config.yaml
weight_decay: 0.28
batch_tokens: [131072, 262144, 524288]
max_seq_len: 512
dataset: "wikipedia_en"
Each number is 500 + 25 x the weight over its row's rms, rounded and kept within 0 to 999. Layers, rows and columns count from 0. Numbers have three digits each. The size before them is the row's rms in percent of the matrix's.

# layer 3 MLP up, 1344x256, rms 0.0757, rows 833-904, columns 64-127
101:494495497466482488467511517461536523534501531475456493503541514487528476489479478452506498487524524516481514529507541504514433490480511472479503486449477474447481484490507456520522508492476506
107:450516499528441513520520497481489529504489496480550451471558483497511522525520442478511489516510525479498499489489477479507499492506500473487502473535467488513491520491491506509490547528488501
101:506537479517541473443506441530464489534532495463512525472447456533535491511483516475491538447496482494497487525485503496481490473540525502534488459555522525487475475512481491543524469504509467
097:482497547493474548503486536452481488495494497531511507516510541515491531495488517455525531494463482497503489487539495495515503493457501519503543474474512540482458483552523489549486508497482528
093:558517469513526532493488496482451493476519526479471493473547520565474548521524521501484446479525501455521517477486508536468506499500513480498499495525512476480542541494504481530495502519509521
095:531472481453474509508522492488520525492504504447540497503470540519473472503495481488510486545519546423522497477521477501517485485438541518481516500499494479525516539521528476510505512521517504
090:550495525492523498500443469520463533497526462533432501509540469504488543461468526491487504530529502438525538483487512515506482446510492493478506489498457508510537553510477499515463493496525498
091:518536517470544495498506461479517486488498492513499531496500495504496508499501477510487484513491540517468512519501524528498530522476515522473466481488555491498501463501506502514479436479522528
110:500527466484524535479508514504537494482461529492506487453529506479500512528487455499500537516535480509507479506512519473498537502551499493521523441499505518488489499563484521491488549532491525
105:513503494505480551461520522538484504524498518506508471531478496551528459513475517515492529547492472519488481521493481499473522521497474491513511552517508539534461488479495502456506458448512521
090:495472481475497507507524502517501514504482488456538531456523509510497508493446526525480473463480475512489539467546481501493507504495512516510480504507528470475464508513461481495497458484487463
109:461502478536506539541486532503516493491493477476547468481492500522454502459549495542507509496497527518479497516489476446499514505512493468501541481498488461499509532454472510447525492514487534
094:485476490477535457549476514478512425506524525509543595484456497514480535465476533503489501494487474510485464542525498573538521489489477460488477488539551487494546518481512469514483491486510524
106:483496499508500513504474490526505515485540451478483502467482503492489503536461511525501485495507514507526520504461478485509467486526477473496437530512504500472522531512515506465495503509553522
105:544528494519490494509494485518505517516499539496517477527501473444486530485496472517482488495473522492503521530496468544507494526449469492528481515513481499480532490517485439496490511507479483
102:479519512483507478521481543506501503514505509493487529574471514502505525521470512454546541504509460511533479521492515551488515487503502493504545488502508509483528522503498508524465473464451480
111:491513517543483506488498506510493542453483494473494494530506464502507540471529511510501445526451523482481513516517521521489499485492508506522507546465512444513477480491514489515521501559477466
093:484492459495512552474510492503495510534469496530511505496493512493482542468505507473502512470441517519533541473430463456540550502508534515501499487503501495508492505479484509486507506453482491
107:489505508510527453509529485465454533511485538503500491522446472480484511497529501460487542560489518483532445485449520553495507497465521477500500517496542478504442503491485515475505524501513523
109:470471462495475506486525481493478515488488514471459468482467500527469482509534520498494482485505495502462486492475508490532532511440480508498532478493500492521492527515490492495496493410501502
091:508526527513502436546488445496532485530539487496443472497494505474496514466494496523521484483487512532491503501503550494501448520472506521484468511471463453543521524491489497491514517489538492
116:504467494468485483489522512483485523489560485530459507502484526498499504509518506492510494497523496502476495498490519514455492485467508525506501531441499549504501451512472492513514492499489453
108:457501511479527505512520491499518517557446539529509506528539474528533499468483531464533494507515454540508456487501537477493484507486521549514454540513552499509514491468461493505562505536502496
093:458524480466479491454517477475484503521518514463481463519473503496529498501504527505505488550502443461470526529493474492498467466518513468474463530466524532515565471502518493493513522525482526
102:510467498487511473498508474508543472499511504529506457478458500531490458537486499485510465495474530495456505466517509473515465526497498495497484502538531470505517521486517469521549506506493499
114:489487537499516484516504528533497483493553499503505543524491516509566467474511516474537488465462494467502523494516492524483477528473507503467504494511513541516534538485509499472481476481474497
102:491483504499469472528465490472517505469522500508466492498504523524492515494463478492531534486476537527478480472500506532484486480513477442488476513480548528515524530497528487542518473490554490
092:513444487503499493531515510523501501514454471515467531471518499475513518516538542500490491499498507508515519500509495502490535532482482510517490507531518482470510482495534509460522492461470460
092:519557502501458514492500524495454512495465502471506534464449476456473517508510519508519531542495488507508485471447481525539583495453505529483490514492488483459492514462496516461527456449518502
094:539506558473503503543481451499488497515510508458472469453487488471518523526496462486457514496480537513496521528497496528476526497512518498514479502538511512510516537549547509468501495452536496
090:489491503467489506469494501491516457501474503525522535501494454431488505486492507518546476493494500492512507487458452489472499486465508555512553488479507516542516489497457486528517525475482467
105:530536525499529476521468514496485488512507484460482530537480497505515511529512492539524477451545531505507519514514524538521463519522514483498518464499505491520458484465506496481503547477477484
105:477480510505504542536536499531483485484490520548538500461497520500517458508532507528489455495489499531465495493469497517529508522541501506470480510505503496505509515502469459482481508463532496
100:488487499481553468487513481449476484525512523540540516508487487528502506449493536457512508538528505509451559495516491501540499524471513511511475518487492510503503510503451480533516468500520493
102:504507498498486519497490528501510489464486438520494490474552523494502443492508494474488513520512468451476539514506456520524501510479495500507492521478511487505517503497460520452500474460512497
096:505488484492497509529512563486471507494544469522502522482519517514486458483500535519522538493506494559512524520510481515512519450492511517463490487532548494511507532579502465492469504516433506
105:468541504526482523510521492464449473519476515525494483527536465496535522510517468505485532533486505525525472478472502540512523498473528516504496500494517517555464515510493473528533513491500462
094:502503496511497536495490505526504493473489491522477491466523546506501514475484473554496469508497517488516535492527506522492511513521482520446503477456498520486529514490490544521488488508564525
100:460526460481472479458482476491531460529489545496506469482513483549538523490530527540505507513481503494435495463467501514480500512498498486499519484492479490508517555484481512512494533510530476
106:497501508502418526486487469536509512517465480454517520487480481506454506509506455494552527505464517520479525517506523489512510490478536468507506499471490504519506476551505497508481532489529491
104:493459484480448500487469503478534496511547514496472544483503532505490493519463494526466497533512503526491533491484510517458537482511467464546470446501480518513489491500511491510487501515475519
095:488496482529501473495533514508516499517502501539520511467515495525478515461525540463532452503484459539490529494497522534497508500452526511550506476482494513479517498462521492501500493510480473
092:485482498508499501494495509497517481498511539521450521536529508465509468500488480502475528478501498483502497515500480475489498502521492464484505487500506511537506532484513426485503498483483486
090:509486482520496472521474477502466489478511546508519488473480502523495508479483495469484509497524499465515486459522547544513489519491481498473466518469443503512516529553524493500505488517522518
100:459511508498501420508480488517485514501517549492511510476524491527503485503579485529493458503496497508497517487533484520474477453537489479496530499469504554460480463479537540506499489468503500
107:464480492474496535516514505470478492563508517505526487510515531453525464478535485514526515504518501476480485509524503489534496501502554502530521514464539515487510513502502512498480490446489539
104:481496531472505439475522509497516505476511463538467452479515486506488519508467435508530500524506514506501509481478482449485488485454502518471494460515493465479501517532509503514514538504480495
097:500444496489493502488481524494516473504476499512436498535482478506503492450504508505537470507496516479473536504484510519488525541512484459509505477484485438501464543516510477518483531457538538
092:481528524472508478492480499491528485493510478541511535506541512495513513513465497483504481493467446499489490499474534518461511479480494542467525476541497466520438525469537543504535542506490511
103:516507537488543537548487491494483518495504512527503495464491495514500483442507540529485516508497497490508482518473445523458523487491495473520508479484482470485469467512576497485455468545478488
100:489509512498477496507534523453495524473532483477511512510468498513460534507536476522506502500510508519517533474516525471510534537511487491507502548512503542493558517469517472505513513491493482
102:488495498529513507494511541486505458483534502493485485528475486500503484558510490509510508518523458527496518504513511489508494463481539532539490522531525480500474507494483497486439486516505499
096:488501511511498478495504492502510521508490514503518492544486445531551511509489506500467475501497511474523527499540521467510550489518521510460506535497466482511499478482476540556500506516516497
106:493515464494479460506412478480479491502479458502474503501504514493489464494494524480510498494482509515426516491533522482510510518494494510517481545477540476497537478531466476503521509473472493
096:490548481521497491497485530504505481545531512483481510495457510495519491464494505480516485487511478434465510459552512486506490488488547471524475459494509490488509482493524509522477519530467516
117:512520516511522553534461556501492499501495461512481543499496475507508533510460516521494527525479499483501472492502558506500498506444494534481476504497509505463511500484529493529449527423444467
096:524486507527470556536523470492534475513508465523528494490476491482497501462491497499497471446479478572485476534517529505476463511508461505546502539523498494506506502476495479494494459505523529
103:518529554486460505548493485495529508506453473522529494494511513503541488464454452502502508448482514479507503492512516505508539474531465491477479508496516532463434492511546481454448501531491516
094:498509477477513536505513539520530523473493490515453507481469506461504490497483542459499502522506485486460537479552481509531481504483458492500491483504492467530479506493497489518504500499485516
107:460518548527502562490518490484443501527503497501473511509510539517488524508468490490497512489507451434521469498472480532502524508467473511500467448511490551464493483479512454488493514485496469
095:514480453481410499478520510485489506487509519506492490516504447509510529498485513510506474500514452519494497508488502495518530481471514513477512508531461501423540472492527477520522521499521484
095:478537524476527480528514481506430495505514521508509510520524492498490500530538514548532567468531465502465487509497512495516537478509496485550527514504562517511492523497486508467498489535462461
107:502527530507493495531517457506545547517501502488452486519523495487519497497541545471518491484518475535556489547502473461493493525523462510499483513484468514511524511486491524498493505520518508
127:551479517557473467512520536483540500516487478501490552487489509540490517526493543520487528469491515443525518497494450541470510489501504541500497496483510451528505493522488516514456491542546505
108:520514533547520512476451474491469537502539501491515509516504474490508488502538465490454486501445500550527448513520479515539493490480516510502517512514500547508504483490525552496511513481496491
092:469485480512526493476504497509508538547467483482505474498499525496476478487523495533490511528495499544501511496524481527458466467500564494516484501451526505568511483506479482465543477540489471
091:502501533479473525526480485476499495531509532466526505513508456531495516525462429485479447559523501516509502503485478494537575496481539541505544498491525509499495480515522523521495485474478473
099:533505481515494499454466496486516508497517483470493503466512492485492495463515508518480482465503501477464512477433480491492454510543489491544488578486521536486528516470476446513452528473517481
102:462533526474528491477496528489503528459487472533507526476524567524520515532468514545482528482524477499506497480508523499553471514511485476534539525529506482498476487511511476509505457492528492
105:508491530475506492551495515511541504481470510526495517488512516535503481485522527447475491531468521476466540509453475505525481485462543483505534488464506488490495547520512516466492499477492502
104:497500501533482505474512457495474535506507487498507536515478487477525517438518536477462531525522453515501483511494559498512532472479531522532479510477492482486473534480470464543523490516502512
092:492482542495520533456464537475521507466464495506519501476493458437496480499525537502489487474503480452480492519481496520484522460499499509531535479506504493471500491510486507489432507475514511
# layer 3 MLP down (transposed), 1344x256, rms 0.0652, rows 833-903, columns 64-127
102:495495460532489452499482532487550524512522490471493534486526546507518516459542479512482527531452493470558558556500467512493529542535450485523481455487483532493524491475536513497495461511509504
102:538489500465497527502490483519502482494496450480501478501517496482522495518513472531471546503515481502530500479483529545472488499448540461452454502517513498488518519502493445492494530492472512
100:492500521502452502531483557523501538520480487542473520506532518435470492521478489536500473537514501489508547475501511477510503551522525479533552527433492520496483488520515500512526505500455541
099:471484473544471464472536452473499494505479534508484494482510517528525484515516447497516522489512501492466510531486517496512518509467456505492525498500483547474558495508504491486522483526534545
094:468518502506539505544488503518473488497516465526524488546520487493523477510488484505486561556494532487504497522516488499501507498533516539508504453529494481522475473517525490464516469538458480
093:487492465533572512476492526474507490480509470526506497486472494485471519533497537479503460532431482542498522497510507482508476504502464506529470511477528515532486493516537497458473512507496487
090:506520489468471505533519497510556501477507494468539483551514521485491473498492479541493488496446457533462444528503500479481555504450486487531455542513498511493500474496498524508497511489478508
087:488518484539471483478495543511480480506490503473478490507484502491502499517501522480499509473519487510529504483497456504512455481520467519537503502527478480500481522499488473478542551522485456
101:545511525495471501482506520506505502461494485519517487489502483492496492496499468518466501537471488542454521509500505483458516507528455529494455471546488495524469481511489511459508549469558469
107:460489502466513510492505525499519511518501499486505520452470493482518526528499510515481508535517470512530494491530485528498525477499493514543494515477492478487496494501462466495471477495525515
086:536516527538506509528491519537515501479520482506492483539490438513530533502533457501532521516500496469501472505481506479500524518509482465483489510508504505525548516506546521490471538468475521
110:520483453464483454495501507501528507503495541476470486507512511520472461501469478490521541512493517486539502465508495509492496514532481537510537508535508547512549498463496484490522477506512568
093:522508536501502524457473519501489487434492507469456459508478511498542459530490496490511454504548514487501517512513540505513472503534509543519546485492512503510517490495477553464563504515532444
109:538516509521501482511482524510537579493477500477532535529503481496506496488480524501500519513481511501496487479456506505503491540496475494497486513485520518528498485518533486491487508524457471
106:490536497481524498483435509517531500505471466473500474468555488528473514517517505493485489497491487452453524490512547517514481476531472557515472480503538486488485491482491525498496485489517512
103:534491545505472495509513511526513517490505507518520519536454493460489498509539490518516464502534534507466496512479490513499541540506509457442491502495502510528475504518498509534530500510497467
098:475484529575493544505503485500534476466467521481503536514497465540511521509537477461518494493512492494473466507517501510493500516494496486482517510494539513512526506490551489516490514559493517
094:541521520492480523538512456493518474493490513471475534471506489481510483494496506432495497495452484452472494490542518521454502486504462496524476489489503489500542498490487496506526504513516524
111:527501496481485496519469471488542578493480528529499511508486519469493476487451518499503489486482557513498476508512475529521475514500524456516521530489493518467487479486501559500471492511536525
111:497541525530514490504523523507528491538494471496474574477545493497538490520487471530530427485512489510470509494489497537521448472511495464451461486479516488533513501489529520517538525507519530
093:479494513500522543470489536522508517484499470479540509466486516536503495520521534471486526503544546492520524503484462505475520514507450471520592504473488511497512492517504498490454501495459534
120:456508514479487479512508481522546481518502489456471484505467490513489523536501540497535523523485468478479486482513519508506519530495464512496530498466517489588440494522485505499514544497496492
107:449474455476521507502481493507509515474453518504531450494467467524469476506505493527508506481505489468483522501474470572498555466494531505501520452486477498497493513502475511520483536475512467
097:542483519518521487510472498515492505471508552530488529477494488525502476482498499489552504509523525523505482490489559507471505496463500499525538463492477526497486514464510504488488520472516480
094:470558520496501478517511520521487530510504465494486543514499495472473504494483560508523455497539493530505475521481461507506507460534547484477530493493476478493491512481482533489519503499504479
118:508492495492444449480491514486471502495477497496486454504542518430463509499503469485456532529477495520509520541489530497499502475523560490531486470477564524513524491518492515567487485499523543
086:504464479512515486493496536464523499487495470517510510500502456484531503540486504512485536512501452485513477498527453509500509506487517514523496493554459485519477514480479512488504503452459495
083:474542497468483512511490448483489490478537535510515502495493508532460473457473482493525486517500470496501488504483503511523500455489508511490480509475502530504477480502448519508494505526541540
096:542488497508482484513511468548494533494498491513535499532521502504509521472472478507520464535496492529468519521511491513490478481545478478509508506460485514506500481524524504541483484579459522
094:513506493546514479498508524494480467522496540504544510479519515528462462512509495480496500473520486452498485467491462475540502469494496489465465450479506509505485485451462468531493534503468517
095:523487513504503553478499455508518498511519473475506468513511479495490495474476560453460492484515517498540513485533545504526496509482458529529480536491514468465493521549503514463496498474485547
103:461491473463476505489479489486503506476513479535507495486535480576521495500464520475498483515496482490497487471524497507500489468490493497497494499489500473517513519501502500480443494487469467
106:485495511501487519495513496480448506535483491477528583556487481512481518521507506475528516507480539489550480521464497524509482532520518503530474542464491445537529478503471533546497500492488490
087:501555582516474528482503516498464508467490475518493484540511498529530502520499489537477454511479502527483486535489468464518515549547488508502515516526498474541490475496464505530473551522478505
099:549545522483447507522476507508527520518532478508522514484479469526489499540526493489458529480512491467509508538457475510508504467497565488472505474501473494523477480522464502485501493429465492
103:519522517529503453478483489508547492508498506480461484519498431533497473518539482520495478501489528532483476485466479540508500479525480513541529549501486470487481537490484499462538566484541483
107:513520491515515511486501498499476466463497550490523502485537530479477485479490508513520485525527490472547496485527531533508521520469503509544487496462537507519526565512488505536509526522469463
087:473525490492477497510497492445535478512529491446501452564501462474481504525518543500482490506525474480486476464443536494453507512463476509528489493502512508468423484508550483483538466472476504
107:516515497500502519489494491532505488502497513475442523555516543489484481481498530485470482533515474517493494527503515473538508484546490542521485493526472510524523481503513507509507472539502483
105:515545497506501488496490495496514584464530470506507518531495533499484491513461512465506517487524523524521503488476477528494484520528519521457480515486481464500512508515534499478477478502546493
111:544507482479497488480493528482460526524497492492488468524506499549493509502512479501507476488510499531507501531485446455530495519490545494501508441505547480568511517481504507474474470495465476
100:518479528482530541504501505484479469455476493501491516525506484493496526506483506522435522498516473482519480506521524469500504509550469524468523511519498451491510515508492514507476531536527508
093:511524479513502487502532562500470522490514478483530490455453500497470520455538552454531507505499504479528490489506515534504492529486510553484518556508448505471460477520514537502504504476502517
080:483511486507487488499522496481509510513516455461474473521504485462542508517522475501515486482469535502438554451488489496474487515481494489511510468503514487480508478507474486499550534479505459
096:520479495457491518479538497487481469500469552538538485504524486529494460479515517501509498484469502479530502492522506499513523539470492499496530487508513477488528512502485526489543513539514523
111:515522485497470522528552523437485478490508446487484503507507442548518526499484508488502504480485525509532459556472463501476508523510501468495509484483496455478491477500467514505524467503501487
106:486539505477501508496531508506526470484505501429490482511513526506521496438484486451502467492492471523463565483505514463554473539525472496491465516470479511521488516489510520528464463484497521
098:463556515476488456521481490500490476486531499447526498499520456518519500533512472484503522490486458484486480542488486500504474480531498507492510507497531492532517481466520472491534454515465507
094:512493489509474547496521500542489509484470511476481449465520503542480485494532517532509539489553526473490488464494484515509494499474492481502494498446480499535482488484465517521498485500484537
108:525501503521501488475512507470513499507499502503528471518501526468516530508535448468492506498465519483504534527521495512468511517513480513478493486515459492546473489511520493565530464513537505
103:472524500476509482486510528486510515475472510453531489460522569485487472495486557517517468509499493473518514501537517499510523517547479505492522472518482505497490525471489545466512518522484485
101:461535510524485510527499519480472505518512503491502525467512476526528545475489486490445502521486554535555529489463498515535511517539457556507487487508483447510511448500462462539514468508520542
095:516511535527480492459475486478522447520506489508498504476519495509505509513543504476512506490490500517536506461501454524493515510495452455577451517510542520511487502544477528462506538530533505
093:488533496547510529518523501529489575478508464527518474498474456514533510520468504514484518483502492533538524485507502485519486474524523511511517491507488494497461465470482490485494471469484508
091:524487534526514474562531513488475462490476446495498501493546479473464510501518498499493551479531520559523459515495478484522492478514517530484485534520494518464479512482468496471508479470523549
109:463493514497499527525451520494502513524468471501501496463511491478550529518501482485496511493505542479535486480495515523494484479470560536475479485496546524494497530479539495495465470475498497
090:526534510483489531469481544493444470490500494443532508509504492539504496542516462491510513508518532483477540447470487445473502539503528483484535456501522473541487525474513484482501470483514467
110:481547506474479461462549529499514522476491526504517482507524482504468496489499470518475475508511490501487482508482514470468486516492514526503458453512495511492511498495475507506502477476475428
099:533474502525480513496484472509486513511533477523500540528510514514471472497513475509501495475510467500503482543461510482506515526510488484492503550554510510480535536544504462505503519538518520
110:479545509460473480525478492481514506493486482460538462495512508544484501550540502483503491455528507486504533501492474463538535478493481535537497577515485457511522514466489512517493516442505494
103:494534510552512497511511552499492523503516563483484521474513501475518473530488493506483468503512493451516480521533516471459466501507484485514493473465510500496495511520455502510467445502495482
098:520543512514493459479506525491509497520485506482472484476514494447509508478503486462491481495462490498510482528497529497458475497533455491460457492512489478473501462485524466453496510499525513
114:561500527511489542472482506547492468531476508448507511501499516505475455506515501522525540509495491495507524466489498438495494511455494500492474491576545481491511534492476517493508504462504483
116:524478471530476500499558535485512536567486469493529519533492449512553517554507529502462464458525518453544527509507489523527493493557503513490504547502493511465488500541547508509471473512517524
115:487533520516509541487503469520522522520500514516546543528462483541476488482527494486475505501483491528503511531493483493512518462484534484501518502509466501504571501494510466537500482520517494
089:534533486496515531531502500549512505468514488471504504542484530484484490499495477540481483480461497495483490552470493518508497515488508434494536511517495512515488499503524501483525499444537562
088:554511496535530511514498496541510503505491522530494479477537529505507477519534495445518546476484477461517473493499512495479505530479451514453470517455507495522496494470498485463495527492518516
097:473520542475489508490509514496466466482490485530523490496465460492505516504523496498487474482507508504573498508514503495504521453487528510478499468482478460499499520511509485511537458511457495
102:520523484482470482525484462487462495521453493515509481476490529512511467540468514504525485515479557509453517506536510490522530505541497481483505533560463528487442496512487477544502490538506519
106:506549478480494475448481485485492492532500509476481486509526512492552524501513538488488504522515512538494501507477512477502506535476482548513504530549517502470517482530522514505531503504441484
099:468465495516488509531470464487511528460527542503528519504492492482508456503492485477531493502513517545506522566517491491502537508460495477484509481514468516568478472498509487525510459522551506
# layer 3 MLP gate, 1344x256, rms 0.0741, rows 834-904, columns 64-127
102:517526500470509467476447507489560486489519485525472497522430499525508509466481518526509480519514506506530525489466520526459515496446507480511508522506532456480522524467500502488474552530538482
104:483472474456539551483537502533515536489506521508496514499469489532458509497495510463495480503482512500471470524463522473507494486487498480520495521521518506513523517519504469543508465487495499
108:493479512527503500531452496514470504468524494467548503458503510408480492485478518463472536487472446516515504522512490502497530519526512493527487511544514490510467484482558543514490470474450474
103:498471512458472539499468499499483500489474526522498521474495500499545470512532491474524510472511507501512464505531509514511540495486506476501516518527502522517535489472455520493488518500499495
103:494550485523504515519509539514474520469501481511524525469497511500469527531519508457511487532493516509500507557501518500515519541560505480531511507502524523507499526518518522524491511504497493
090:471525496480509513510501467530465472515464517464440501548513506500513479535518492498511501491502497519493487548515490546514529494451525535502483511530466523476536518549500474447505482505446491
092:464521478521488526497425475497476454520488473542513469474482488504478499487509502474521570552523495501522501526490520507518482488477506483534516487495460504523515479475501484518482476504531506
100:465468518494525488506503522556508508539494469487511497545481470507556495462477522493497498493482466479488473489442532512529534491491503514532510514524497498550481508474538505471508506510470505
107:496514520535520521455519515493491472503537483456521457480510508501442514476533548508482481472476485496499517506524499493494495468489495496521500512529501489499510519537467507502546518517493499
086:474500489558537496470501475513555508496506488508444492447484490500527475513499528511480491494480502513483469527480536545448447495529450518518492478516470481499478531450474467488496509527467481
100:497497492528516496501509509516523503505522498511541478472461479500519516499510477468506466531467502519465490508495442478453485483513511509510494542503465459493474565497542497481516501505476489
095:498528534522531538549443448439466492519534512494500424486495492484496454498509539489493497498533492479548487549517515550506473467509465460532481507505491507501484515490462509523521463467516515
106:515502498497507525499496532512519495469467487527511533498496504491513509482482485478457471505447465524552499502518473508498519521440517541527497475432524486464470504504515495473500482521539557
104:483508517498457495452499469481515498479509479488484495486476474506476464532537539494525518493506487508504467501528434483500491516507477513489462489483518510513496501467451484514495495522521453
101:481516505519519509474499504507485509530468471533463492483535520491520528499467532453512517479489476480492528517524499452465498521462499542469519483467482499529506542470467516499521457522478481
101:505518508523510521490467498510461496469502469507483452482454490501476503486497554485494488531490542524511536500492509471504499486534499479497491554464470526515471477481496501562506468524540487
100:500504518481496537474442477495466519504462461479500458447472482480492511488475513513487472524498496520522494508479489505510492490498508483503438519508516510454508483488491511502519498460511463
098:480470483569510524511508487477500472517493528491495495541438487486518482472522497492514472488549518505495538467495531522499534496491483527479515515513564449486495478483536522454499487495516502
103:506491532521532512472434534491526486465541459494540547528526480486480522524513507521469501489494522513503494512457531450527581480549514505475471484524489514470504516513509498548467489522500513
097:484460482529544480505540456548507458516507526469495490513550492520504466559492480490505497456477500491522481524503506536474513501501505499455459486511531466480513484480503508501514486486486465
107:456524484474460489529444510481510499542512536522497468535476457491516529508503482495548481481506539493507521525521483479546546509511475538496519520469547456507497528490486529530529509511511517
097:480575521514518498497557515507537491437533489497465509509500522469534510454479501463505468490495494508512492512494521478439486513497492468509497547525503522502489444496489476541534477480477479
096:537482490461482496543508466486483500506479540476519510506496529497529488510490548477489437482518500466504510533499533521535486488499481470506522525500539518470516476507475503468484479501527501
104:460529547476522534484489477478510501467525532489525494526508511480467478537467480508471518488533452511500512507516555553507532459490511507525547495490522470507503464497530559474524468523534490
106:521515467485450485474474508487530503484518503495496509544510476479483502509528462502503497515533485524492466498519499499498544462535485466510480543487461491484458474514540493486548474570489504
104:511457493560496524501498476512508519559462529524487488466483489494537495499529521508490542476491525501529500537529518506485518507461485522558505501519511510498511471506535511507479514506440523
085:498469518502485523518498445478487453522490562508483518498504534504508458467473501470495507522465458483529466493490464558559495450443481439457539501488502521482497487495496502473512471498571511
093:508515491498511468497514519498489543496502521540488519498529500528528509488481510539502519517499514520514475496493507462523496475517517504495467503499471518463548534523479468496528530503491490
100:490440495495523510490495488522510506485480477538440451503487536509498529457519485507444508457505491517557521522486541494527478544496511502484516517499549524511497472511484484490477483525529547
095:521514453508491501479478468466450490504494441482546511456463499469548491544489471498482471504509507472503527493474477515491505545522512501557542477482520463481504489498526517499506534478483522
106:488480494528552499523523483500505493457482541510547478467489530529518531499487533482453486522489503483454519501494482531503534517516535511478480502471533512467527473486474538480518479495484487
103:481496460484468500472507531487479483482511486494492518526503510548528520492528548488483535482498523484521499446481545554489483498484501525508478515488483498518506482540483520501471527534470497
096:514515510518455525467513525533477499487520526493486553522499494512521518518465493548516471465485504483526507500448442507511454497497537532509520506555524486492501481498524498488512559505463489
091:508502486469464517501470498532535490536537551514488504468481475535475506518476503498499484488484499479501514488497531434459491448499568453485505494524476513507473496526492500511506473490495517
103:518496502535512503443472527490528482495510497480525536528467525450485474499472486476466479515509515416514489526492490499512475517500497494518508528497465482488507524534528497521552476526440494
099:570497482456485493491544523504507503502518481471465515515484509483482459510490493491513453474491575508520506500487542485513483508515507473480503493530488546460530543490498499489501505482479558
096:511487475494541465515520509516508548544497547521510481508483487493523486506446468487547510492495520541499510494530502493503483540511469520513467511501467487497482500458516479564518509537493465
104:465499502507451492514494495500497519550490494533497505535487508498521453505464496488503466508492491510495479508492473488519451561488501513491535509492526536470519500483516469514524505477504491
102:507520503472528500531528513501462527534506475500498518488485552496488547492500506511504536475506495453486517476502519506508496465527475483502496519524504491482548513521516502554499460475548485
106:497534482497515496499520496540518518431521475516515521487528499478533501535495527477478486513457494508503502454494508522507501473478530506493444506485502508491466494493556469499505483507502485
101:478497506488473518488490484494487475552500481512503487490526516490487483521449488499498488492505508467526503513511534499496507510487478501544498481510500492535514464525507478479531497472469511
095:494510518486509502486482533518531476498468484533457515517501500460506458495540472489522479527525523475537457531505522516471463496474496480494460445511508457498523493476504509524484483472472466
098:481467483484499480519486484519506528515510471517501468563468505446515502465547487489491478533458509530478521491517469489466504486473463494532543535479509482530529466474501500502545528510516491
100:466488502454516464529461480509505514480510507492475488467534531520489488495473468497453470487498488511545492557489447469480491495482544492480513490504523505504471495511517527510492470515471488
105:510532501510531567552506484480526485479454506466521492512490526533523513492520506488502522497498508507533499508511477488443538522530474503484496500515507432493477452464456529484477473490511529
104:492495512490510570495485478562508484525504469521513469456495465463536523495489552486494482505534502524507498500499519517502490521461526473509493520509511515497435482496492487544507480521533479
097:505501518538491478490544541528441485518487477494529474532475527478501493509501451513499497510475520508484481517519522468506558513488492486522462539513516508500536508484491541501479539526501454
102:477450482491486512502496491502484451523444541496500476503517503520513532493491524514505495478436520516512494544478525450531485509492493512508468521514486491493509464537505509506482454540467495
103:480505563506553515506433540546487487475479519510518505488523496513486522496496494496482492497485517452502479524507481509515543492494562483475560462453505519495479493552513486460509498508486507
106:498499483494502527484514536496516467543462490486455504513483526528513492513465484479534508496471523522488479518516527499532504495509491457529472547481485509532533521482531518476511482475459523
108:500506510484491512520521477469529518477538516514492500489468511450469504495526512462496518447514513527538516499492494450534495519547513480520549509522524486440461489524495489467481516459541527
096:508504471492537484458468489517474499451521505528485508472501543468492506485549498478507517469500488532502501499495487555521430497529498473503481493504526516498474478486494495474527518504549472
101:517507499544504514463542523516490540458521464474494493524484493515492545496448504447462479516472481499515498547535488471506500481468517486508547451539520516490439503490514530500463483490503529
097:476471505530483465538489471489501482493493470521521480542537488469466492513517555476489505484495491473477497515505500456528480477509539487476497497472469503460481555498421471477511479506519474
106:488528516485475550538487487532523490523522473527472465534501478497487498523525491550462487479508496537497498512491524525499499535456457512486519474480531507474502516498510487483459520461508539
094:518499494482491527502528499501470466507460475474538526524507496499489498511491477473492492506496517475509520490521502490511497527503510517500493489481519475481523510474490512433484469496472518
106:517539496505497468473467532510476496497540476499470522476518476511485523553469512482516498529489544483506502526479507512470506525520475485481474469488467514446509502569488512506525535490528487
101:481517480457518468519513489536492468458555491516502541486479544533497531515488531484478490496473459543428514544500502531500512491481494519471501483525472523521510495526510556484501495493492485
106:512521511510492497493470515506490566527486493562554524492546515490535529496505469540490529533498503522517469512447525495466513471501500486545508528503513490488514494507479515520500465527511491
099:475485534501528503451482476489484509492488505516460471448536496462535505530541526486545485506558479435466504497544536478474510525464521508512486489481532491507480520523479463484501467487490500
103:495553462515512491509492507479533513491495511502497501474516468525477485521498501521477524523505494496542501535493481534471521530502502479469499480527480501537530536490507453578499511471495547
106:506503512549510512491540491519436479488492518500448527512479500493517552488527461490472489528473492521500478488487549445498527477450446499524529513530516488538474499512551485570464504471516481
108:498502518453485501515516441490510502476476495508493460534508532486485487480509487475537533507470492534469477513512537488531534530491526425531520525491533531496488489504513524475496496516501463
108:527460498519449570543490498529503510432522490503488486497512558506501521506509531494505479462483450521500500476509464507533527508480517516513521518488507530482525495447494469468525492473478493
091:491491533488476469492489497487477495491478472493488502470509503519560530524531518504461503525513512490500545451508505485478513476519502550467509525468511496529524494527524478501490495548475495
099:455466458526489442510545535462513508503564514554507511521521527470486457499519519507541536468530510485473501483535554527520477491473506467497480489482466453511519539481484497506543483501510479
105:440522526503468499502489469478459520478550431525497481461490513513529521475487542494533523440525529462508525475486480484500461482493508477516462491472529482516470534457515506536510444510527484
099:507489504488526534475518519518476498477551500532475494539471486526495483473516494520487511486530467501557498513501494476519472505473526509511471509485517457457528483473485491523498485460477494
105:523499545466541493478512502482519486536528499497512470539521517534480487507519488479487508497466477514522512472532487514460536486524531488531476520532527518485487500510522521514521512560430479
093:517519495474511486467498508494437489519504483513477511546475459539529507495482507488487506507501476484503493472502505518504513486507467507519498514454525481455500511451488526523502480513499489
098:519487482523494493515507487492444518459513470499487503510477548505534493496475479517480430502560470498495503469521523501460493521507508502466424502493490510513506507484504524493548467520529503